{"parallel_block": false, "init_std_qkv": 0.0219, "schedule": "wsd", "final_lr_fraction": 0.05}
Each number is 500 + 40 x the weight over its row's rms, rounded and kept within 0 to 999. Layers, rows and columns count from 0. Numbers have three digits each. The size before them is the row's rms in percent of the matrix's.

# down: layer 3 MLP down (transposed), 1536x384, rms 0.12, rows 784-814, columns 192-255
# gate: layer 3 MLP gate, 1536x384, rms 0.122, rows 785-815, columns 192-255
# up: layer 3 MLP up, 1536x384, rms 0.128, rows 785-815, columns 192-255
down784 106:522506468526541528507523473475532548534474540462525457454543457506501490457468478570542521491503490485524577467525491521432541506511552475477473497565446477488443490468528465472492365461522555
gate785 101:514560546533507514468496491436560508501541486472529526601460420472474505562483500525530425477578491539487503505555523470507467508487459517462476546484472491535536432543554558485562444518533565
up785 103:473505496482518469550561523469522497459452499499538506443479592515526553409524545466466444449471514487483483519540484439511632528484441492487466515559487540550506446513484446476541552558525484
down785 101:491475482519490502458449533535473474485469476575517568428584473495499520578523426537455533430524467616502514475504493491524434455567483492543480459511477500484472555458572536546500559473508487
gate786 104:468510537564568525532399465516464520432426499593558445454493430486590541465482437473474517508536525564480479496577510465544482488420539524508513511543499576454491483493480475561496549525450531
up786 103:506508509518517547534518573514475583465407502507495451480502571602499455488437508459471488472477524542434505500473497501478438465556477535471421558458498505512495467507492446485482486534535540
down786 103:476523590528495511532550537433456503438547500564482494468510524431505505412552543487465516524564446542555444509528572478514482475473510556508527487417510492464507493529480477502499499555559517
gate787 099:461497486478463530509529473519534581524484524497475466569439487531473517446478546517503473484547506488521528428569530469488494497497454463447475493420522523466588489518428549469505476473476493
up787 094:480405524495540533428467488554546538584481531501533513463485577513464474532572428436513500540468502428502558552597539477501467465511509511516474509487537533484476461497537486499418451427478498
down787 099:536445471500505523532495500474529510510528454503535540433475497483428519533538485566455562505507568521527489559542501552509508533561516561488474487472465530533526470487543524421474489455496460
gate788 107:513506507553489564467437502501538482472492487438515523475528493579481446496471417576517495436510559510501472501453413568532476515498450521471487477544515507502515510497476551508419474487493556
up788 099:489448530491569460496481497475502532480489504548455560538550556484484466563448468452470451519446548577416456489433591474577459499497559539542480459435501507551502513503565483489519542460548462
down788 100:502509468499501506501480463526519518495527471452513466498437468479554488506494492531511453396422474507500470484421432513530502598554576472537480480567483502431580469500461471555437521479521531
gate789 104:542493479525488456583438560494507518543516461476496555507545526470488454536516496546478444514480436488458521473524487510533480420518527438498538548504517503541486455494523415551494508472429487
up789 106:458568425436535498550532474505527517483535503536475554612515480522529534545550505522474513462503504511492570456519549507559496442499514451447493454444547514615597524550524535444569513488533516
down789 103:528511508517452527505449414509452455460597467501503511435527485485510539489435462517538549477518484448445536477474463554474522556555453516448532458484491531482519516490493476503517589534526496
gate790 102:512496490508479458492506487463472418498569566565440486493506419392537432509479437530517530557482459425487520564504507587514573397499485474543515443519442440547571514527555562432553491481471486
up790 098:482455577460500472506527479435550470525536451465526504542583475548456480529455521528586627511571543505496511448442443457484520465536475419554509486487464537504468509574521547492494551499492457
down790 104:533506557453559484432485570475487489465445507525496522484483499540515493488444511508515511486469506491454516469561544481445481453531488535389556460512521484510521455507572475447495492567486475
gate791 098:522462494495533476510511535504522432490514524461498563517504464445588533591454455504523463500472493547480430487523493460528454432502499490395464515503500545527493512489535459484461507476556548
up791 099:414496581500551405522516492513471477425516516495512472507493509515596439544452444470509520453491441531524536383516477421514514429464501569477466506548573464475558483544515505451583486552495475
down791 098:559423479585514486490500485482440511542465517462508490547512443495541537481489467450450519525495458478444486517500608522404481538484415445524461515557482496468516427507541474484423439505524501
gate792 094:478542518480525434499523503582571525456521508620497490570452480508559475495527446516515503481467478494498501533537483501437482541513465527509473525495562445515512501529518490524499540533560407
up792 097:513488500486424517623464497382448476492505468516513506519471492542501458471540487479488450484475534478526411542495533538543552449515530433460529524422476482530465500464470443539516481452540530
down792 098:496499535557458582516439542477516482542570464493446528462481561391482479551496500558479468556485459485541527511503554514528517453531489506527463494469484430473491478510514542465465565521558527
gate793 103:545508523471517517473523488481514504534483558500509486502509574510516464512470549461541466493508522568511498513494495463526445438473536472491439511492500523555516508566497519439503559549474477
up793 101:447439480562544538464510447426475546538468521543523453544426537476550409399498527501480465440530537491563489504504529484513467433477486493468511468518499513545468540473468503521475440537516573
down793 106:482477431455464544474499504547475466468467543488499436549496477517530485408535534523482594494433480538597467568560499508449469566504480548564475517529510493514431576450589469548549510469472501
gate794 095:481482557551508539484528397457414473511450412511479589519475529516469504479448479517513552564511545461489531488458405508514530468491487516495547519532473533520498441449558497454468472566494507
up794 098:507436504502490415473551458517544414501529479497467517470576461491532565480513545455476531430421460460470502487468571457476492454494537484555445469463531516440519578563513495447528596434472513
down794 095:443508492493527507508483569481450551489489475544516548478495490538499519502422501420438555515577536511539520508509410517451464537471466511445515528583534487566537475489546555451451437482491431
gate795 106:497440432556447525576493535422487535471539495540522492512466514488474479422551514517494453535479448520482454459485498484508501603502475528414442481495465420561516460510462522530453499474481477
up795 100:494452512479539509505450500498520512501556516480538461475574399530501472533477475518481468516463531514457523465516477490491521477446464504488451526522532497445529506493539485489531411500509505
down795 099:557470507497417533507545508560499474532562483413476508564436509485568474463489496415539506495572464465496490596543491424518605487574551564453485476483480475513507533489492513523473515499503507
gate796 097:548492471491526404460549432464460437525503477477522455527547483544435514481550543460547514517462473553514492475455508476529444475427543570534443488470481503473523440487499458521498465469488525
up796 097:552476509501507533442501459522489509469552523351585562546527519540522464497483428493460441488486542410559490489483520536505454585467475547564428518522442575541486528547571510547417508505466485
down796 099:458491392489483477476411576443455421465499496537492465468480458530456556448505488487415523511498457571555497507468498465491469524567415542518457459550529508482504479495463557484492502485525445
gate797 084:495517540513573521548529486535589578452507469484608487502406451538551445453515521533458521501562514529523569465541524537487550535557517507492482545468481555515527475541504506482419465523418507
up797 083:534552493461465477488553449490474470444496533439423461479568445464464534493515498527528528468563463505553463445531490472468529472462548394496405533547492532533427486426502519503458481510505536
down797 081:567470412426515517476459527535486504442462526508492511545446503525512503514514508524492516568538473467486474459482520505443484588547502510525490565516460452512496469553528562504498516555605522
gate798 106:511553448495523503440459542497506425457560469486508485517528526493500471563521532441492482478538444539517550423418500512502518523460526530525515491468504388545431438460461484532513462462499454
up798 104:509484477501529505425521529472437494478480518557523529516498486511515444453523575486539487447442489447436530520520434472537500513476493476501522510545572486455464496529487504476521483526509499
down798 105:525548529528566508542515532487447517492479543550457549577518525505472560466538496588519542559379514419456485500525464402495480544490479510521510466528554500473474491501527464466516520498526499
gate799 097:501458536487491491476533474514421483512501468511505521447496483534504494488495572517538548467492522421548475527508553510525522419450432469521448439543513468581521522477354513464564522471547474
up799 096:503452472503455425533513492544475466484483457467495500563507488505520503524588477463432437532493401475541507522568528536524479489533503548478552520541514501470551526494535515476470483491442518
down799 103:501556515476450545479552461561465516530544473513495461582490537437484443497475558468493516453470409464494554497450509461492562538554493426497526422551474467529489525444464517522491505477432395
gate800 108:517439535442436511518540433511547449465509490466500445511585468553445591445531424471495541536502526476512477515526472511485461545532501498537447483492542477469470450572487421450486520550574481
up800 106:474526502546409483484574535552541553583511550507441531459507485442474453410439484431470493579489483453490547412498546536500500530445455591476424516479434520545543538498517525526492485490528503
down800 103:537504499525506485508502521492462424459535531471538502528505490517573464571480508518493505547483522497446507507473420473546526547473475427516498537495450477505457446491502482537534569503448540
gate801 107:545439524528529556481495528430505469467429474597481511513484550512493423489535515551443467492539585511568471430515505530453516461486482435504542477529521493557503468487518549551548537486473580
up801 109:420512469458494467495496485528538495567520522493562521455545504530505519491495451522538475549451449548480535511517555488490538547520510586476507595475501438483506482473473493497466480445484475
down801 105:418482427503399393513518505522491525545539529470500461472501491466516509481434477492483483519490510524506422567484534491476488579490539499594465516509468503438587545459474452450408512504556542
gate802 091:490514523512482478485507483490540532481479511541448509488568458458454504450563558518482592423502475471456538487506422496498478495440556462393533467518443503444510503460448541488539480469468567
up802 097:507517456475501436474484502494521450528551503513450428544564497561476561523553454456482493454528458608440557544473419499556498462506477493567541518448506517574429482527547481563515549481443504
down802 091:441419553501503548459517535445494544476541477571463535468500525535540510497513516437462406507491487526506472495575501488480475510486468500433530553481504465447467494510474549520530470422517511
gate803 088:510496430525554486521459486539416550524500443507512542494594406528560469459465524500552491533544492482476507506496517586469459533566461501494597495502494543494503519533511512450508533477534503
up803 088:497505553520531424512446468485489535543540460503530462449508486474512474514403507476512531545468475512487459475435512590550409557431505516535432391509456491534483514546547520480505509484447427
down803 086:506462444496595485444487417447492516503511507500478476399496473529530527470570540468569485496522518441469546486572561509495534526533479490442562502445512466547505497479530456456535462534519514
gate804 103:481565533511515550465361446487438516502419478522409519547550541504494476425480539483427508482522513536464529466467487526459457429507522476482502568491524520550525528466471518495527460432523480
up804 107:472393559476479480510522472454483516492561508467518465511500434501571526426518420506551464521485546501493527548574479436541502502471465510505461548473499541445474488474470530533484464546403529
down804 098:520483479453475470501559474427534548545495476493451546486511472485424486483480539502521499538526488481466490461469481497457494575401490506490557466384496475517552481604441489587455448484453577
gate805 111:538471521457460546632503472510457560525549477465531459400503450469481540540417562516522505531542509482533524576461584536493503467517532457519472537483543464572513425516565450515554530578434538
up805 117:533459468477455501543505509465511479472543514556487482494474453470524508533507596503574438479470547483581551520494458558431508527509492517551495433468525455512459550472539500419488481539492534
down805 109:554479489515433499523567481477465472524512542493525455492471533478512471532470537477444507533591557449513451475530626493506525514523500484525485518515541482492559437539546454489600479437421495
gate806 097:482489472574565552412478556485488475502596422554520511553489544451566492535555531549474524568525479497477511492458443584511483478528513533467540491563475460470511495516439492464496466500514511
up806 091:471485582569578474501530521522547519472488475515461548482497470465538573555503488570449555476506481557465474454521460516481487507514535490485553534535534572501512455507402554526472547479490512
down806 099:518488527481520476534524513564527500534529459553499468515471503438446503555462486455536535518459466506505544434402507466421534445489564436473495433578523531448519573522495508440468461475545446
gate807 103:482502534503528495466439430457501529476476427466500546584529488450469495442489537466482391466519515478479501490500541511514482595449564489493572537530497501473419577490456576498493516536533497
up807 104:521496499524521493605495525494466499487384472525474587545503456429496531551517511446467538496565529463506591516456487460506454442428521542434552526517543505458548500505558541531506505559519512
down807 108:516557527555553510525451504544542518437475456543514564543515502469629436420462482502478507476497554490496497511482539519550540512487525567489549481521475500532491523546525458474517542436505455
gate808 110:543569499482482484450495522488525508478496445416448564473540527530552506493567495531495478482518511491467432517490524503517532494486501432515480497401507526469472512484460464480515473413458479
up808 103:520524506519443580499442497464512544502440495501540466483581478547506517556524536466519472502441552539454525470515423543519578456538495496499556511470455500468508545512532551452512448460542479
down808 101:465535519563452464455474506493466513470496583534560479506397495446465518518477493516480503405485565472569556482487458498465476510498416494446523455493443499488543477475512493554497575627540468
gate809 099:505518473500529573535497446508447489508473511457452500447526525546482502566529552489507511532468517500509492539528508438505532507547504511500456467503541518508533490535521465603504447431558477
up809 091:506471491490495418507526538485565551447451576572469480627467431500545516460430522504487471522541399544435550494539515573545476487476507474523600466540546475498443548508486551466489519482527492
down809 098:499490476507490496544526403573513585588484536492507522481535471533485431541490472491550539447428440516456522506528551487492543505398471452542489440478439516556566489554497511501530491508533511
gate810 100:536502457498450508476462528472527464475489514508466452428481502460618498449618512470442487525460557460436500443484448474569526536458503451480504488437451481516549506576524514438572532552559502
up810 100:505421503455450500496535523445458551544496519521493484471419456451595577514579522554487464594488495523491439501473474491517503531473470555482450480461469461536497521578433471561531503527559471
down810 098:529458453526537539542515471602542482439555466477571449544569473522531500504444439509536493494536546490537614562545503497493506479478475472506538492512572599438493513514502515557449489450520561
gate811 097:470533464527498464539500500512557532596416470511576591529449494530428522441562481466490508599507569526519522525525610495491571495513426503569499574457523441523466470492476556491500500446496584
up811 097:515531481433489539491482518528533501474467478495460560452544489526489492469482471534517554493563511590452507544511500484491472558580542568485463578474523505527501502492439488459521526512499526
down811 100:520538468512507494514513458420494504490542385476488514470512524602448541475448432468500493533475504510542465494526493528501542505477533494490505557551530392516527502554463560569553510526432487
gate812 101:549499518473531565516513477517507504512533547542471466525553440509514436521431464485432491516544411530459453506457525511467477484482502530536553464493519486497468512511544490472470557504480475
up812 100:426528484523515474533481536470510501518486542529496443482525439455497549450466456448489531543461487543504467446430552435452442544528520487481482492514494454475484513460454439513490446431468554
down812 101:474535489464541554460504568481521480453509509499471509481553450535490529510445469528518509476594454505499528535508539446522478486512477497492528485570575460614507540513468500519501575477494483
gate813 098:458552485548475506543571541463473493552529520550505503505450467462578532569542504493515519465472473496453471549527481464491494500469485402488584444506496488455508567446485567616549458555513509
up813 097:483497452533487489566631528459454518502575526535523466478466523495522509528513498453547520455464461568465502602526441447449492533460514450556511565505503486519505507530465458585540458548539455
down813 102:487525504525522495509542465468559501597442486595485518489510464466489503561463580483562439540510463553429525510488460481463464541477483530466501473462510493542485450521494483476435509508432527
gate814 099:560475508469530496451504484563529523438439442537408480558516525436532539495442487555538434495392469463583538521441422515541511456476546427522543492526497484511485426497551443399484505522505464
up814 103:396510446566562500521510515447434533481507518457569514504501541468464460502470490476487437513556477483445488494523546421522578430548484553442473526452531455537456568478557583506522463472509529
down814 102:546472536489516442511520479516507528489513506511537556443467491483481547489487586442478536509575500520533514526432627588517415482448467472536510517516513504549496490501463502554490532483478502
gate815 103:518539494525455456493568508486497446497526513586454449527462498481488539428488456498417508534501456488571476557501419437509517516467562529589523487520517554508493460500481440497526470483520527
up815 097:572533538522558590568516518537490456479523502523528445506490496582568471551504519453503515508507522461467561470416463550558462492513558607498543549462486572516506493515470486410484518521500420